Part of a small language model's weights.
Architecture: RMSNorm before each block, no biases in attention or MLP, normalized queries and keys.
Training: a variant of SOAP for these matrices, 200M tokens, 3045 steps.
Each number is 500 + 40 x the weight over its row's rms, rounded and kept within 0 to 999. Layers, rows and columns count from 0. Numbers have three digits each. The size before them is the row's rms in percent of the matrix's.

# layer 2 MLP up, 576x192, rms 0.0652, rows 165-198, columns 0-63
107:496548495486477434417543499457448463454535384526489485520498454447522484543467529529476482444465536543451525518542511510488530541507547548472476477506437519570504488458454461507545489432479505
102:519497463536562575457552480537534489567473474588499480460469496515447502477506436478512566418476555554540463478456514441595466474487505478510532526554484526514573485533488518493484439509497484
101:529467415500560470492499527503563468436471484585526541591524513512431472542464396536483488530486427550528497538468420576489513405548486478593493519544531552480545545475524481468501476529456555
107:564495454523501478537494480511539505510449529473488476571567403423482547387512467466475503526473579423445501502522465548479521435520540474446556478482539496475495486565485496557514438487530476
107:562432495448567514486449465516530488475488503505527452421462467471557468502490478523487532480505479519491448463426468505503480483551581475518468517453510542540542507528441585498562514449515479
109:560464558525515505434502526544487550520467494528444520490498517448454499495468588472470451463506487487597567503535522500438493580478465474466552467524471537453484484498582524501511548555546493
095:453520486541553524509489502465513560553497442458455448485473502521528416527461509500446463478483427408484475564487464414530503514508442490495531589525512463498484549533495511437557475468445583
109:479513449467473534489470503584522450476472521474493475491549488491539500491477535459532564490499468589447536475494509476481481526474506553474456487570442522488489504545466514489484503460459482
097:518494525506549470512419508564467471487534498486569532469520499532413481519430444549538527536498584486527540542498490489466417523491525541516527502501554424463534561511495507417508537556504513
101:447457502541494517485561520569478516461432461509510519464471518548493469492497461423503485462568540517480529448519616514518564481452491443489533542452412497528532423466499515575565507492438510
097:408506552518479508553497555521469443516487499504554545488521524583516531493610440471465484489525503523559526525518520475482495545485480454462471488527446507443478568402482514496455535480450534
091:493477449491486557511510578400585472506482456533506583503472499512515610504480507466483462446560511490487408575486508474552530608488534521567535496533495462517478489512478504530571461451511440
107:516586536524453464525477494487494454493515425527500422490506519493477506557470444529522505513529507426512509522512579459499508421505602514475484483499506500434489478511472494491534535483495483
094:628566607484420477550510492508462531553490515455496477455487569496462513484471532466483417485535496482539543552571484483483517505415518505419561581528481419441496561465523511475530568467480519
103:450493451417421561502521504429469540531465487517491452549476446544448557534482525521481542530496513518527551445515532460487499433517490544514455516526530535540505475438483492511461521487523533
089:453480579575531450485568396486529426487462538497491569498423498538533408410492533488512491471519526517532473481532535467463442484484477530479449512508405508441438483482540551474499462457521506
101:534485476607540541470559508554545481460458523490511499496447522455441510452520486464594485551455594464559475596496456459457451515474526449487521478488517511528483509505492476614469555464547531
097:528501539450497605475479485531476532432475424486573549522460474459462476478448561604507512487493513484526429479498465530527505456451490549554509472462489482513494506542569571479497481502512511
108:431474463534551486510475464503446442443489464504403490483544539542476503550486506488549520545464439511553434455548531424527553501509521564504476512498530434470480480590431507464533482480597468
097:469544481519490489531473456496483490522490482465511528543458532515549471504518473607508462453457488508434441507446551403475546505532557517474483424507473486423513469499493487495466443524521473
091:437441476485484549449486492485476508508439433539459501543488441471521484460477411511512453503489578507491567432457437520514473532557456479520510497480497502468504485510475492547464514522499480
093:504601475555425499520492479562549491483460475482464614497520469509478434451485485460443563510569497501485465548466474486488485568540476496532502545511541462533516485555473505527500480433488493
108:473506468479496478538527569499503522498383492503504490489500506563475441541428552537466515500442495424490516506458380460571545508515453437493486539481461527545528406506512514555480483515430553
096:534521537531507557505552581502511535472438482571581484462510480533524461425467519465480547524517454584547506455509511580486482525489467429496500459489456534566539490500506492509496460442486474
093:507519513553629477482495510540482474538528533540521590533503439518508462424501495536511526435500595496465438565540567479579414434525513487556473437468527500470496506513421513536478587513437436
106:508514469467505532443510572492445513498451528512450578528481433482481498471480506453517486483518497432462487476512505493408496475517529401496544561542403510573591488504466457479470486482533516
092:510534504581521528529521467483484461499421584484548447518549508583523556473449559479548549511497587469504597530515452505482451548569480538601457458543505435496498555496532532471482509567502481
096:482536556475485488439563558554499477513509467446544470559534459469457452481565491487451487443544447428545493463493423465540382470456455566562475502505476540499480482444454426523540483498499470
100:485507436527487481475493623464538483531495467551583519446500537532456551452513595539466528526477472499509524561476459480552506481469503542440466430484527410556537448577528523544469534528509554
102:478487456477547568514476501535505469444539568470495508472457449514483503479516508424549502519545604495473537477506490507505412542505465461493484457534520504532562478478527479421506543491483542
093:459458455533450424467510538518456572489525507529482542565456525496458502512539512461567480568520523502535467529476455474502475474524500504573484471484551531441518465457492501491491492534475452
099:548505497491522479539501444497453518466497512459555555547422486471427504452535572506491519556459464480548520527514469482475495540481473485539493498505471457536522500507487453446461482535468475
100:448478526498477497486512529498446492550554526494493465493491472556516477462477441510459449605578463496450484453554392429502478548502517487470498512552548485508487547487540511426462431447479490
103:557480470504464512446464435491513491431550441503476518498446547535478533495501512517473423510489517533502558473495505472482502428570532494454487405542516513479542483542465493589525457498473451
# layer 2 MLP down (transposed), 576x192, rms 0.0663, rows 165-197, columns 0-63
099:527489487503491501491486525485504456520513615525445483543586490416478493495509480456460525542539502449554448563500575508564518555490416446478517473555506542479573532465469550497548455467512523
095:525470512515447497489452506509438483501516409490586490537441481436505512475551501533550485476498439500526524454492588453514488498593568441538477479485547489460440522509515472440471542554473532
105:581495492481512510555525534520521427447545465525487484471441503523464448534422470484495495567542478473454514453536549477571531574489519536508546544515489454518499522517549538516581506496540478
102:443504534501492599517448461493432526536516433464565481445581559533500506452430482492440501483548444513515444493476532451508448547466479488443458479494447560463519503464484422489518561472498508
111:461491452573472542491429486499490530482538395559481507432521459519539502539487468492441475509506502477467434480504510444569559530473545458432454492464458539554467488472464539495501554478476465
105:456506518524473517473505525448441472537506376504434522510468503506487446468435591484531527546474439436551493525512423477464457493511492477506543507495460570436434468510549501451516530543461472
098:519494431446508535486521503531506471502482502439487497529504524469479474496449485440424542569601519559439485445516500536446538541525514543437550460529474505506520492477526435441478496470502544
100:508469469469515518513420544602539447500510500505500537596486534471501555485472451544494435452568447581480475534491535476448466446495450495501523508465563480414548500454579482510538477514422466
101:560472550460518512446567503457466466509500533451422470523578487529484507490559491561392452497538512520471503527526577490458494540491478535511452536528498518508543556504544474497473527484519482
098:421452505437489459508531460446458481554535503558508545501455471502527569511514495481588498488537466541485423474419396554375514536495572493541438468554486559572509529458565525487472451526489514
102:413529480515452450491490583416571581452510501587554485514524527498484492553544439527499535523498540510537493499515511530515539499497534500517503514526455498467528508475579511501511478514468459
100:474490540476524460605468499521494493491512441475556478493493532451486585531440511526529582522468479582516482445516461501458543532470510490450577451488504562545419509500543522552493491472469482
095:506502484508506408490509492498422422470544516520465458488496516514491549477512431471475470457507518546432534450414506485421472495438514549507526513521476517488533500494455549562466460480502473
095:534520462526518486496502522516578576419479472522464465523502472570519507517482502487470515615515565512542520551501542465530504475419502582544513492539485563580587447530469523531431445522552485
106:575521522518420491486505524495549511525474463499563509417510451569493438489526494435479506477508471420451526459495495513503560410468460493532454408520508480510469532501544448507518440493538533
098:458529483510575396563573553466485490554423482512493525444482407501479526461556505534491521514480561533489463558475549530522489541530547543467551516477487459398394533454484514446539501509582479
102:590488511510474480495470548519433476518463399497524470577473504568484502481484498516492532524563458468506456525464542470493521450560419520507473519474484531433497560490498514496481489471501464
097:578408553422565487463529471479484516487494433453479484497450510544501517514455503514504576526512526433458445458557413542489498520573550525504530552495540469445570534544516534525450478499567430
104:512473417568466438477501505506513509494490540502467513479474541426427454540458601492519500460542461470489503510462448507505503522550517494498502522593434540454524501521489426489555461456484458
096:520578465523495481470531467509511507466510412571498489448524439499531518478581527541471474507512534529446516506483413524443498527434441524529506479507471471603485489450453521519592484517513567
093:553503446524542449519537488543525451473574532448457516496519464437472455483509500519496562490455469455468511473554520468467548518469554596453580483475495481458496481488447497527450506505412507
098:478561464581459445457525537439542502494444439464443532471578541465401473532486551470497499524462523503476523497549487513486486473564532524515409493514474524487543482517511508477449524472502520
106:498457435493513493544461560544573492483527480539479448478457505500474464489493466515475524478513485542502611520501516527487493535463507497504450530494530424495536416509566552524411423537453476
102:522473449517525494546464488553544511419510504463482539510494463479483483505514438502496473522513508420533469516427541523476429513496537508467487562462490439479484480550482581456557483540449472
097:460537526528499439533519575519558478535467526526511476390517527428493508484517485414514542567460459534486492601499476539479529531515470497511391441518548462450503478518463456595512571562599484
104:524455599460541488538473508456467515487466488507549509540517489484546564526431452514532501464480468515554428428433471404519533537533476532493502459581428477506463475462445477561507482503502517
096:487586450496533545471461456432401524499586454526441475457467526477530494525465554440484542576514455483542522530489488486566520489552526492523498465465530444511490547460546561512501499457581476
106:518515475519507487480491553615559470474535491469508465485573503479540509552581486525465473396516521467463499532463507484596425488479425558482462483468499555478530520491423462450554458497472469
102:426479420476515471485505508492581547589427522580446538494544560471511540464499524512465514541451491435481540626448492493484462458473514584480460508453523465458572454493459528454539463497514484
105:437421512416496521544494524539488522558503437469479476488468522484548516504475484566576458559504538450542537512553449515477513494484463441524468521501483509470503558448589505453504571549550512
098:494434545552557537534571484443546483527506484447538458490440463571500483431538524491473531497539416501497456477509486571447457547453566493469566493514475454558449512498488479563482466544572493
093:509480509407461493550513443480478535501538478513421501558479504491497581505557517511472526501431520530548512607504445540485518537497501526546448526469536498471552519448481471568551496517477559
099:447440452516520476394505468508495521571482589491480507539420518512461507548500582422475485557553466455497467404445546495503473562446551472520524466479518533521534573523535484498442486492532507
# layer 2 MLP gate, 576x192, rms 0.0674, rows 166-198, columns 0-63
108:527511542516531487534520540550506487507516570503494510545512492503447424549551490515523464442543448414445459512463474500498581469416547498448526478436578561488512548488489432552501488443505477
106:463553563532473560478464461516508496518435547463540504460512470525507412480465501546536527477495556485530537485524485473443471552500436501491565463488429507551475498478403480446566537492584487
106:469435491507510528467487459474507558535525547484524589574505554513508514500522495464428486468479478499521513454483504493477438430570562554561497486551474569447500442490586542587525513416561530
103:505471519527451452589515500497524559515428530504497526510533465478487467462538546480543521450516521505496521479492469451539470512489503463577612494476435540477479494480472499505448474495510485
112:504586541529477489515556597536502487478457500498525572465537517453512480430455552497484482476483495466515511506471511440475451562525475508546533481479453484575521452473525443429555540520551508
103:582438501544516466452562441516457508495468469518442529550555454515492533501581490576528495452479521476529450521553553427466457481407570558497481519527530475466563530526533594495479453491452476
112:524462480491469505544522573481538454557508516506483517464420518453509476528448483588460518409515481488469475449428556484450516473530488538503505550536440509486529467464515468509535483508508534
103:549543480446511500489531427480502467512521561503462531539482538507508442496460483555454426431506467533549556553521537450563548561483525483525525489558506570484527500466533505536524541494559406
103:509507424555502513482523511538498481429472560510531486483481530526580513451468554502436537488456515524599471530514494436495508456528440557505498561512507531525541470492519471462484523530509456
093:525540534539488518474468532545428541458602497481476511492505517510572468532490513513480477488499484473446516439443490485495448479490529509496576436473456546553551435585565586561429486547482500
098:495481481438578495512532492477479535437537555496461484458480524469473548541441509529567547509472435525486511464467515548423457536533474532441525532490514509575484492441532468458457441511515529
116:532501447508435524559475463481481520494489433438461480456484494502475483476518469478483450518474508493504436461539564468563456486499442516455530474438564473510500540498535545460490494496490443
095:554470437593582520541474448423505473556537503561524467566517472450501480502566436498495493457488449491498563427470448534506439393429485541419415545477579470462478525499504538433510473488482482
103:457470463457484421472511613500552491516470458507509504535464455473488508457484473502516557474468494566466590516467477478516511419588552426496507502545502454532475548544428501545533472471460493
099:597525556457576445448533565483501559518550505507509446471567483545505520469536512489438480489454547490534536514493442453536475500527577504473490498576548439496464480467497487468488537543483504
093:539492460469470528611466520556465507525492506469478519561506478543524533563431449465480530466518542531488549474472512516537514451565461497487410513491571503487496522519470449470520468515501465
098:474505494550567440547548519488546446535514522529464495548582476503517523549522493464503494591499535522472541520524562534532491472582466501511443515561524499432481498462490541464465486466503461
107:518516424507503553548566585460515396466501425506450539528432543468497505544538532444511455418483510525537492529494522447454536524505548496521453554429548513503520520507489492462503474456444463
106:461407525499516546517469512514433522548496561445481516550495478548475511521454467479429500558477539449531450514489557434528514509488502473476535462472478516427496527508542517471435464520499489
086:538552499477409474493498408482536441488500508472515488512535455453501519467483552518526416432551487482451549485507478501512567520473549446496550509449467508524438497468456503478470562482525470
099:455531518575499523495445470473433557438540549479526562578482460559572462472462475440479488523514551472557558492513498442473517473482556500488476555471487531525501470528451508495527414527490570
108:503505469492519449456495483576498485546504523537509502479489533516478495491416534577551524538434527493513524520438487437558445512499407488507502509437520462551388450500524507520486477527474465
105:561530521497494439562445475489454545438578505450401548517487523480560507482497504565502521548506520434466529393486520457537540543488457515457492449480528579475478515507430446504521494540491485
094:556566482533536448538521509458486524457509582540530522526500530491519503537496453521518494483492510521507525531442468470501511529574524409552494526508460574497597565556487573546576475515490422
100:464566516502450490382448489566519497570515495477509533467434503509492436542489519491478549518437433504468572509583505530497536514460513499484559542476508538550572441513537470487516512488563411
093:543488541579451484507481520499479535517531516540564501529498520469415474535549502508532418490520579564545541477455524512394536484541518549485441517529520490560518487479499554482551523482560478
100:469540461462574433495461522428501515503550557512573539438480528514535528545478467485457484502543535467477447610464449473527500517483515547484521522481485545527441473569503532455500433573529505
093:477508479498429468457510587579549528445504433533485504568479533495456521479572574430504467460451471459559498522493465551407515522490463463464530485457572501493460505470567485522488563421571447
104:468518482467442525481485521529484467528492459622442449534500506512568531503421537485424442484442553478585543543458497502504597547493450446535595470493573481497451534525479493487489473540522421
101:443483559490530464501491471589514480515516448518565518529487531466473539532476493498571546477526471452553421497508592493515470589531536538536526508508511512412418476529561502558530553536501462
093:524534457526488538538492457511417573444482472437488524504490546525459462465523484560473546430560470494482450441484495554503436453509548458588522496444519470514510511492491506380535514501516569
099:522475546575521569506546493525495514426504576490593513487503561541510482496589521456513515557446487556552557515463537509534484520554532491549522590543471578509493492531585486559505546485512482
096:450554518517452482540506562471430486531480477542544477496480526535556462529519447506492435523482517492496488453502553405540515521511538494550492524409508492467481502469450485502468443432519520